Weights of a small GPT-style language model, trained from scratch on English Wikipedia.
Training: 225M tokens, 6870 steps.
Each number is 50 + 12 x the weight over its row's rms, rounded and kept within 0 to 99. Layers, rows and columns count from 0. The size before them is the row's rms in percent of the matrix's.

# layer 4 MLP down (transposed), 1024x256, rms 0.16, rows 766-772, columns 0-255
106:62 39 60 50 54 33 36 55 64 62 65 40 49 69 64 45 38 68 71 32 42 43 64 43 71 26 43 42 50 48 56 57 44 68 74 50 34 17 64 38 58 47 66 32 49 39 51 29 31 43 46 24 58 60 42 56 40 50 45 46 59 64 42 48 49 49 51 41 48 11 53 48 75 57 50 67 60 34 38 53 68 68 43 74 39 44 39 36 47 45 31 46 37 46 45 71 46 47 62 61 66 35 64 70 29 65 46 64 41 73 47 45 50 37 50 58 47 52 43 45 56 40 71 68 65 61 29 80 35 53 78 35 46 51 59 55 53 54 30 58 47 44 36 50 43 54 41 61 45 52 47 37 55 53 64 54 43 55 66 50 55 43 26 49 44 24 45 45 37 63 61 59 46 53 64 58 11 42 47 37 52 60 56 70 60 47 52 44 59 46 51 55 38 47 53 50 60 55 42 53 34 59 40 41 57 40 59 57 36 28 56 25 58 64 52 48 33 52 66 43 54 41 50 56 64 48 54 55 37 49 52 71 55 33 44 41 39 43 48 63 39 35 61 63 51 53 46 64 57 53 48 29 49 52 48 39
100:28 52 58 45 29 49 55 57 63 55 57 43 36 34 34 55 55 52 75 37 52 53 48 44 36 42 65 51 52 69 31 66 49 67 52 54 47 36 65 35 45 39 27 42 45 70 36 49 45 48 69 45 55 51 55 39 53 53 30 45 47 57 56 69 56 51 34 49 55 50 68 36 79 40 39 80 42 60 59 49 36 59 60 56 54 41 67 25 74 51 45 42 63 51 56 59 40 52 37 35 38 39 69 33 76 24 59 64 62 59 60 57 76 51 27 53 35 29 72 32 45 32 45 32 67 54 56 58 45 54 61 42 68 55 36 59 33 60 62 60 56 56 32 57 48 53 69 59 54 52 47 49 52 54 50 43 64 66 61 45 29 39 39 51 38 58 39 42 32 38 51 68 38 41 55 60 60 70 42 40 51 40 32 53 52 28 54 37 44 41 53 45 49 65 40 57 39 69 40 50 53 23 58 56 34 58 63 60 48 56 43 48 55 52 55 56 54 44 29 49 73 33 44 64 45 51 49 19 58 38 56 48 47 56 53 35 68 30 49 44 42 57 38 49 41 71 36 54 34 54 72 49 60 26 58 55
091:37 48 70 59 38 75 61 64 55 54 48 63 57 52 63 42 63 41 41 44 48 54 58 49 26 55 59 39 64 58 36 41 46 68 42 34 71 57 62 70 48 42 49 47 38 48 48 44 44 36 66 37 53 42 54 23 56 45 57 55 49 24 56 37 56 29 58 55 51 24 64 46 54 14 45 63 46 53 34 42 28 16 27 42 40 35 41 47 68 44 40 27 51 66 53 36 55 61 62 65 52 37 53 60 53 55 35 50 50 34 49 32 37 38 50 28 52 35 47 51 64 42 53 39 31 71 51 63 21 38 47 64 62 28 37 54 62 60 66 58 43 44 33 39 57 47 48 73 48 54 62 54 76 49 35 51 44 64 40 49 40 52 47 56 51 44 70 53 48 57 76 61 51 27 47 50 46 39 40 38 51 54 46 43 43 74 61 53 43 49 54 52 47 58 50 52 49 36 69 25 44 39 55 38 58 30 34 37 52 66 35 59 60 45 29 61 55 47 53 57 41 41 73 45 46 31 53 49 52 68 27 63 66 45 42 46 52 45 47 35 46 48 62 52 55 25 65 50 50 62 48 55 60 61 67 30
092:32 41 56 60 60 52 59 52 35 32 35 44 52 57 43 65 55 57 55 26 39 55 69 80 53 56 73 42 50 51 31 50 33 55 33 52 57 51 39 55 29 48 55 43 45 58 35 62 58 43 37 51 48 61 73 51 52 36 85 54 40 60 39 57 54 28 51 36 58 48 29 50 51 59 31 48 64 42 69 63 41 51 31 38 59 28 47 59 42 47 46 56 48 54 24 56 51 52 66 64 36 60 55 57 39 59 42 54 57 48 46 56 65 49 46 50 64 40 77 48 32 25 52 47 72 38 57 60 35 54 34 62 52 36 46 63 28 26 52 61 46 67 33 40 67 57 38 63 78 58 45 53 54 75 51 43 53 45 56 25 43 44 37 59 35 34 58 57 54 42 76 39 49 49 58 44 48 35 52 52 55 43 62 57 26 48 62 81 41 48 58 61 36 47 59 38 47 53 41 35 61 45 47 53 53 40 54 69 39 50 43 41 51 56 49 41 61 63 62 49 75 49 59 71 61 53 77 45 39 69 34 44 55 65 57 41 61 65 41 44 67 52 51 51 45 60 50 79 56 61 60 66 51 64 63 32
095:49 64 64 55 26 43 55 36 42 88 35 30 57 46 60 51 56 64 45 54 58 37 57 48 53 41 58 61 50 45 53 48 43 41 38 58 68 27 61 39 39 49 52 62 49 40 32 35 54 69 34 66 40 32 59 56 36 54 49 71 44 53 40 70 52 48 29 40 44 57 57 57 56 48 52 32 72 62 50 38 58 39 47 82 61 43 63 28 53 62 28 53 51 37 52 49 32 41 47 57 56 46 35 42 50 52 50 54 44 39 58 52 46 44 43 74 70 57 58 57 61 44 55 39 62 58 39 49 54 94 35 73 37 73 47 44 27 53 66 52 51 56 44 41 38 52 37 55 58 43 42 46 49 64 53 68 46 51 55 41 51 44 46 34 54 45 52 55 57 48 42 44 49 33 43 58 77 42 76 35 52 34 48 56 55 68 65 52 61 73 61 45 26 58 72 46 38 50 47 40 48 63 60 49 48 35 63 63 53 24 55 58 57 51 58 55 43 39 53 54 58 44 66 52 70 48 39 61 64 45 59 70 47 70 57 24 64 30 50 43 39 64 39 67 67 66 58 24 48 32 51 61 53 51 61 31
107:39 61 57 55 59 63 51 46 67 25 63 33 51 40 46 80 34 56 62 32 49 64 51 45 68 67 39 56 34 49 66 75 65 55 77 55 55 44 62 43 32 43 43 55 36 39 57 70 65 40 56 40 45 68 61 55 43 61 57 51 53 46 59 48 43 35 53 38 34 32 51 53 53 16 45 47 31 69 52 60 46 54 43 44 51 30 26 35 47 36 33 37 41 32 60 41 50 57 37 31 49 46 41 35 38 39 44 55 51 29 45 59 44 66 71 59 39 42 28 47 57 39 48 33 36 57 52 48 46 53 57 50 41 49 46 33 26 43 26 39 45 66 71 46 40 51 47 50 50 48 44 44 49 44 45 61 61 41 20 41 43 35 50 49 56 50 25 54 45 49 44 52 36 56 54 53 55 76 60 47 57 52 48 47 63 64 44 55 73 35 38 49 60 32 62 52 48 43 24 45 46 45 49 64 52 42 44 66 38 45 77 48 55 61 26 25 67 58 74 43 49 64 69 53 68 70 36 51 32 40 62 65 69 56 56 63 45 51 36 54 50 51 35 49 49 61 57 64 64 49 51 44 48 42 33 25
109:44 50 60 50 54 48 56 57 49 43 08 49 43 63 58 61 66 63 59 51 38 48 35 62 44 41 54 36 63 49 26 44 69 63 62 62 36 38 50 53 42 71 59 45 40 65 50 47 66 33 62 47 54 64 39 43 33 50 63 38 90 56 67 44 49 45 56 54 47 61 45 38 43 37 52 41 30 66 69 40 38 60 58 67 52 39 54 49 75 40 63 69 70 67 62 62 52 64 45 54 59 60 51 44 43 43 59 47 24 62 38 56 53 41 43 58 58 45 64 68 60 41 53 56 48 38 51 71 65 48 25 60 60 50 52 74 66 41 47 67 59 54 39 46 59 58 70 30 29 51 40 61 56 42 15 41 60 38 42 58 45 38 57 46 49 45 37 70 65 46 77 50 39 44 37 55 57 50 45 53 56 45 43 67 43 49 65 48 39 60 47 52 46 63 59 42 39 55 38 75 20 64 32 43 48 50 45 49 37 42 53 47 63 60 48 58 56 55 34 57 24 43 56 30 50 41 61 19 48 40 58 54 37 53 54 41 41 21 46 41 51 55 52 59 60 61 38 63 43 32 53 24 52 49 38 38
# layer 4 MLP up, 1024x256, rms 0.163, rows 767-772, columns 0-255
100:47 41 77 68 51 46 46 34 48 57 48 66 58 49 43 58 43 40 69 49 38 60 46 57 68 35 36 43 44 47 40 47 47 49 52 39 54 38 39 67 37 67 56 74 63 19 53 60 47 57 55 89 53 61 43 61 35 63 48 39 28 35 40 75 46 51 37 58 56 52 43 49 32 38 55 58 32 38 41 46 54 64 48 46 59 54 36 68 42 52 36 32 39 53 40 51 44 49 52 32 75 39 70 22 40 62 09 62 36 38 46 47 28 50 63 33 46 60 26 37 43 64 41 47 48 45 40 49 47 66 36 37 55 42 68 70 52 66 58 53 62 52 55 45 54 66 37 55 46 43 44 48 59 42 36 59 51 39 27 70 70 42 56 38 45 34 47 51 26 35 29 54 49 62 48 33 56 38 67 62 27 56 57 46 46 64 58 51 61 56 73 57 55 46 59 42 39 45 66 52 56 37 55 57 62 47 40 55 49 39 50 47 42 56 41 48 55 44 76 49 49 29 44 45 46 29 40 48 44 28 47 48 59 50 40 46 62 35 51 44 56 23 56 60 37 67 26 35 55 57 65 61 57 47 42 58
097:55 47 30 38 59 21 47 54 51 53 57 39 52 34 47 41 39 53 55 54 52 51 37 53 68 32 44 56 43 66 56 47 46 53 48 49 51 38 43 35 53 60 45 55 53 31 48 58 49 54 68 47 74 45 49 73 62 30 58 53 54 66 46 64 55 59 40 43 46 69 45 65 40 66 64 48 53 49 58 62 57 73 54 53 66 70 58 58 52 58 47 65 59 30 39 62 61 45 67 60 72 46 56 34 62 46 53 51 70 42 64 69 59 80 33 63 66 56 45 52 42 55 33 53 81 32 55 23 56 41 60 45 24 74 55 31 18 53 39 51 55 45 51 47 40 57 33 52 33 57 50 60 53 65 72 37 70 43 73 37 66 43 52 52 26 58 52 33 43 49 24 35 39 63 59 61 49 62 47 49 46 61 36 59 53 36 41 45 69 65 48 54 74 47 53 40 50 46 22 60 46 96 42 60 58 63 49 56 33 52 39 51 46 50 46 39 52 55 50 23 61 61 35 52 58 62 49 51 43 53 67 26 50 59 58 51 47 52 48 58 51 59 33 46 44 62 46 62 52 38 69 53 51 37 57 55
091:65 49 44 40 34 61 62 51 49 53 54 48 53 44 34 18 57 33 52 59 66 42 40 44 51 26 57 46 33 44 35 65 31 37 64 46 46 47 29 60 56 34 49 44 62 55 80 53 43 55 44 26 71 70 45 41 45 28 40 54 59 55 61 45 60 49 38 62 55 57 54 44 47 67 54 33 59 64 04 54 47 56 47 30 21 56 61 43 49 50 69 38 61 45 53 46 34 38 51 30 59 57 79 54 67 63 51 49 50 61 53 36 29 49 51 67 43 48 54 49 67 51 53 33 32 64 25 53 68 38 47 43 69 57 08 53 63 44 52 53 48 37 61 40 56 64 59 54 49 59 51 52 55 46 69 50 33 47 35 44 66 48 45 61 63 53 42 54 43 55 35 55 52 51 64 61 61 62 46 43 45 54 56 50 33 46 35 51 31 42 28 63 38 45 66 35 43 56 59 62 41 58 60 54 41 52 49 40 49 38 59 64 50 58 39 42 42 35 53 57 66 40 29 49 53 55 31 53 47 53 82 29 41 60 41 37 29 52 52 69 55 82 62 57 44 54 56 38 38 57 38 39 49 40 55 53
098:67 67 47 56 68 52 44 42 47 33 39 59 36 54 40 62 49 83 55 47 38 50 23 71 48 18 62 55 46 67 41 56 86 47 60 63 60 50 82 56 42 72 31 59 60 64 52 69 52 73 48 66 45 16 26 49 56 54 41 60 67 48 56 36 57 59 51 52 52 41 78 24 43 46 35 65 41 48 50 56 55 58 28 52 38 40 54 44 59 36 45 58 57 44 65 47 49 63 59 58 50 44 48 72 30 48 55 46 47 54 66 49 68 49 44 46 28 52 49 46 58 58 39 47 43 42 68 61 40 52 44 62 42 42 56 54 55 45 44 42 65 41 46 69 61 52 60 47 38 57 43 42 35 39 51 49 54 48 60 59 67 62 57 59 29 75 60 41 57 58 38 48 65 42 64 45 47 39 40 49 43 55 54 71 40 44 33 36 37 33 56 52 23 50 48 62 59 56 51 46 32 19 55 59 69 47 44 37 45 43 76 40 62 45 55 39 46 51 60 52 27 54 62 36 42 53 55 54 63 43 47 56 24 56 40 51 57 37 53 45 46 48 43 41 61 33 65 70 62 44 38 56 44 57 74 29
102:57 52 54 60 41 52 51 55 65 48 40 63 52 69 44 50 50 78 52 52 44 68 34 67 33 35 36 48 39 64 41 48 41 50 57 54 25 44 53 36 19 42 47 65 36 31 38 55 51 50 47 64 51 77 52 69 42 34 56 31 58 48 45 62 48 57 43 69 56 52 61 59 37 56 68 66 42 56 22 74 42 62 50 45 43 51 45 52 62 68 51 24 59 53 46 59 46 57 58 52 40 58 49 52 47 56 48 27 50 34 69 65 46 53 62 34 70 56 52 54 52 38 76 50 63 32 46 30 53 32 73 43 85 48 49 65 54 48 54 40 47 43 43 58 68 40 44 51 46 54 20 51 27 30 56 41 54 44 53 39 66 33 32 62 68 62 55 32 47 57 42 59 56 42 51 38 36 35 52 49 49 53 44 38 68 41 31 36 72 48 58 62 50 57 50 67 57 54 42 44 52 50 34 43 64 60 34 62 59 31 66 55 49 54 24 28 36 50 45 46 50 71 44 48 54 23 51 41 58 54 55 62 40 41 46 58 71 21 49 58 47 43 44 55 57 42 42 53 60 57 52 61 22 58 34 30
100:63 48 48 70 37 46 54 49 37 61 51 32 57 70 63 62 68 46 32 43 41 41 57 59 47 41 52 43 65 33 59 45 53 46 37 30 66 53 49 56 59 47 55 45 27 69 32 40 40 33 42 45 58 57 65 46 41 27 50 52 58 43 45 45 49 61 55 57 39 51 63 82 48 58 41 57 60 40 54 48 31 51 63 33 48 54 46 45 45 66 47 50 53 49 64 57 43 73 36 66 33 58 40 49 40 46 42 46 46 52 47 52 52 69 60 61 55 59 51 67 34 23 42 40 52 24 67 53 63 43 65 54 52 66 41 47 65 59 48 56 49 52 28 50 60 44 35 71 49 35 57 45 45 45 37 74 37 33 22 58 55 52 36 53 48 30 45 52 56 55 62 55 47 50 49 10 60 45 56 78 48 68 65 57 55 55 34 48 59 39 50 66 35 61 55 60 64 58 55 68 39 49 43 42 30 57 49 14 49 54 42 54 39 52 52 72 50 80 18 69 51 63 50 48 32 58 57 64 42 67 57 43 63 59 62 54 60 51 31 49 32 67 38 30 46 40 50 48 40 21 45 46 50 35 50 27